Part of a small language model's weights.
Architecture: RMSNorm before each block, no biases in attention or MLP, normalized queries and keys.
Each number is 50 + 12 x the weight over its row's rms, rounded and kept within 0 to 99. Layers, rows and columns count from 0. The size before them is the row's rms in percent of the matrix's.

# down: layer 4 MLP down (transposed), 704x256, rms 0.0648, rows 699-703, columns 0-63
# gate: layer 4 MLP gate, 704x256, rms 0.0495, rows 700-703, columns 0-63
# up: layer 4 MLP up, 704x256, rms 0.0481, rows 700-703, columns 0-63
down699 096:55 51 31 49 52 50 59 33 52 62 48 59 54 43 54 46 57 36 53 40 42 74 57 52 62 67 51 41 45 63 66 44 31 60 70 44 48 46 54 57 82 39 42 53 70 70 66 23 31 67 40 35 48 54 37 36 60 59 61 52 39 59 66 58
gate700 101:35 54 64 53 29 48 73 51 49 44 59 57 49 57 62 41 73 49 71 58 40 49 48 30 56 42 68 28 57 41 55 46 50 54 45 47 56 56 45 69 40 25 48 77 60 62 54 54 62 75 44 30 43 46 70 73 23 31 67 71 54 36 53 55
up700 099:37 37 45 39 60 52 18 44 57 62 36 47 39 74 52 50 42 44 47 49 62 46 45 71 32 49 52 63 69 36 41 46 32 50 36 42 60 64 49 53 70 44 56 56 46 52 44 66 56 40 49 32 32 70 38 64 69 70 58 36 60 86 47 57
down700 097:52 45 40 57 55 55 34 33 61 48 14 54 71 61 50 46 52 60 44 42 42 39 49 59 51 52 51 40 62 43 43 41 61 29 31 32 41 64 50 33 50 74 58 29 43 62 48 44 30 48 58 60 47 42 46 44 51 28 43 47 30 51 43 46
gate701 099:43 63 31 60 56 42 43 47 43 50 59 27 59 54 48 51 60 58 50 54 56 53 64 52 58 72 53 63 60 51 53 26 50 55 45 22 53 59 68 69 70 47 57 26 62 51 37 47 28 64 36 49 40 46 49 31 61 52 81 42 54 45 56 45
up701 098:48 60 58 62 48 56 32 51 59 43 51 70 35 64 49 48 50 57 80 46 48 59 60 33 47 55 48 37 39 55 52 58 49 49 44 44 53 47 46 56 37 50 59 60 63 72 56 58 78 49 48 64 67 82 57 48 44 53 44 39 51 40 66 52
down701 093:62 55 50 48 54 51 40 50 65 33 45 71 49 28 16 63 57 44 41 57 43 46 38 19 44 41 52 39 73 50 58 43 48 57 32 38 54 41 42 59 44 57 54 62 41 55 67 58 42 64 36 43 35 61 49 49 62 48 40 37 51 43 48 64
gate702 107:55 50 48 57 48 41 77 29 53 39 59 44 42 44 34 35 41 55 34 56 51 33 69 41 51 56 48 46 59 61 60 56 52 42 63 48 42 50 40 37 62 49 42 65 49 66 40 42 70 46 32 46 41 51 32 19 47 72 63 47 45 51 57 44
up702 107:52 34 49 36 68 47 36 56 67 75 45 62 38 47 58 62 50 72 55 55 50 55 38 42 61 42 48 58 48 37 51 49 29 58 42 59 62 67 42 65 58 64 54 45 57 29 61 63 35 75 56 76 49 49 59 60 28 60 44 30 39 48 36 66
down702 102:43 36 47 43 43 61 51 29 64 54 51 65 38 46 43 61 52 57 60 51 33 62 44 59 49 54 47 47 52 28 36 54 61 68 57 57 62 56 38 53 71 55 43 28 59 36 49 54 58 77 46 76 70 50 61 45 30 61 55 43 64 42 43 60
gate703 095:38 53 61 36 36 49 28 34 36 24 47 41 75 36 68 61 75 37 49 48 43 32 52 40 36 37 54 50 20 47 57 49 34 72 59 36 43 65 48 37 37 46 63 55 41 37 36 66 40 68 39 67 37 43 40 54 54 55 60 49 55 52 38 64
up703 096:59 43 43 65 61 44 48 47 58 79 31 50 24 57 54 35 27 69 24 42 61 36 58 62 61 41 60 50 70 29 64 41 62 56 49 78 38 53 52 68 43 47 37 50 59 54 55 40 45 52 60 54 57 69 73 33 56 38 63 61 46 66 42 47
down703 091:35 22 39 57 62 42 63 49 56 36 60 44 48 51 53 46 52 51 48 37 46 35 52 33 57 31 49 51 57 30 63 51 32 56 48 55 56 53 48 41 57 51 65 58 49 55 62 66 46 58 81 74 47 48 62 48 57 76 49 42 62 59 60 45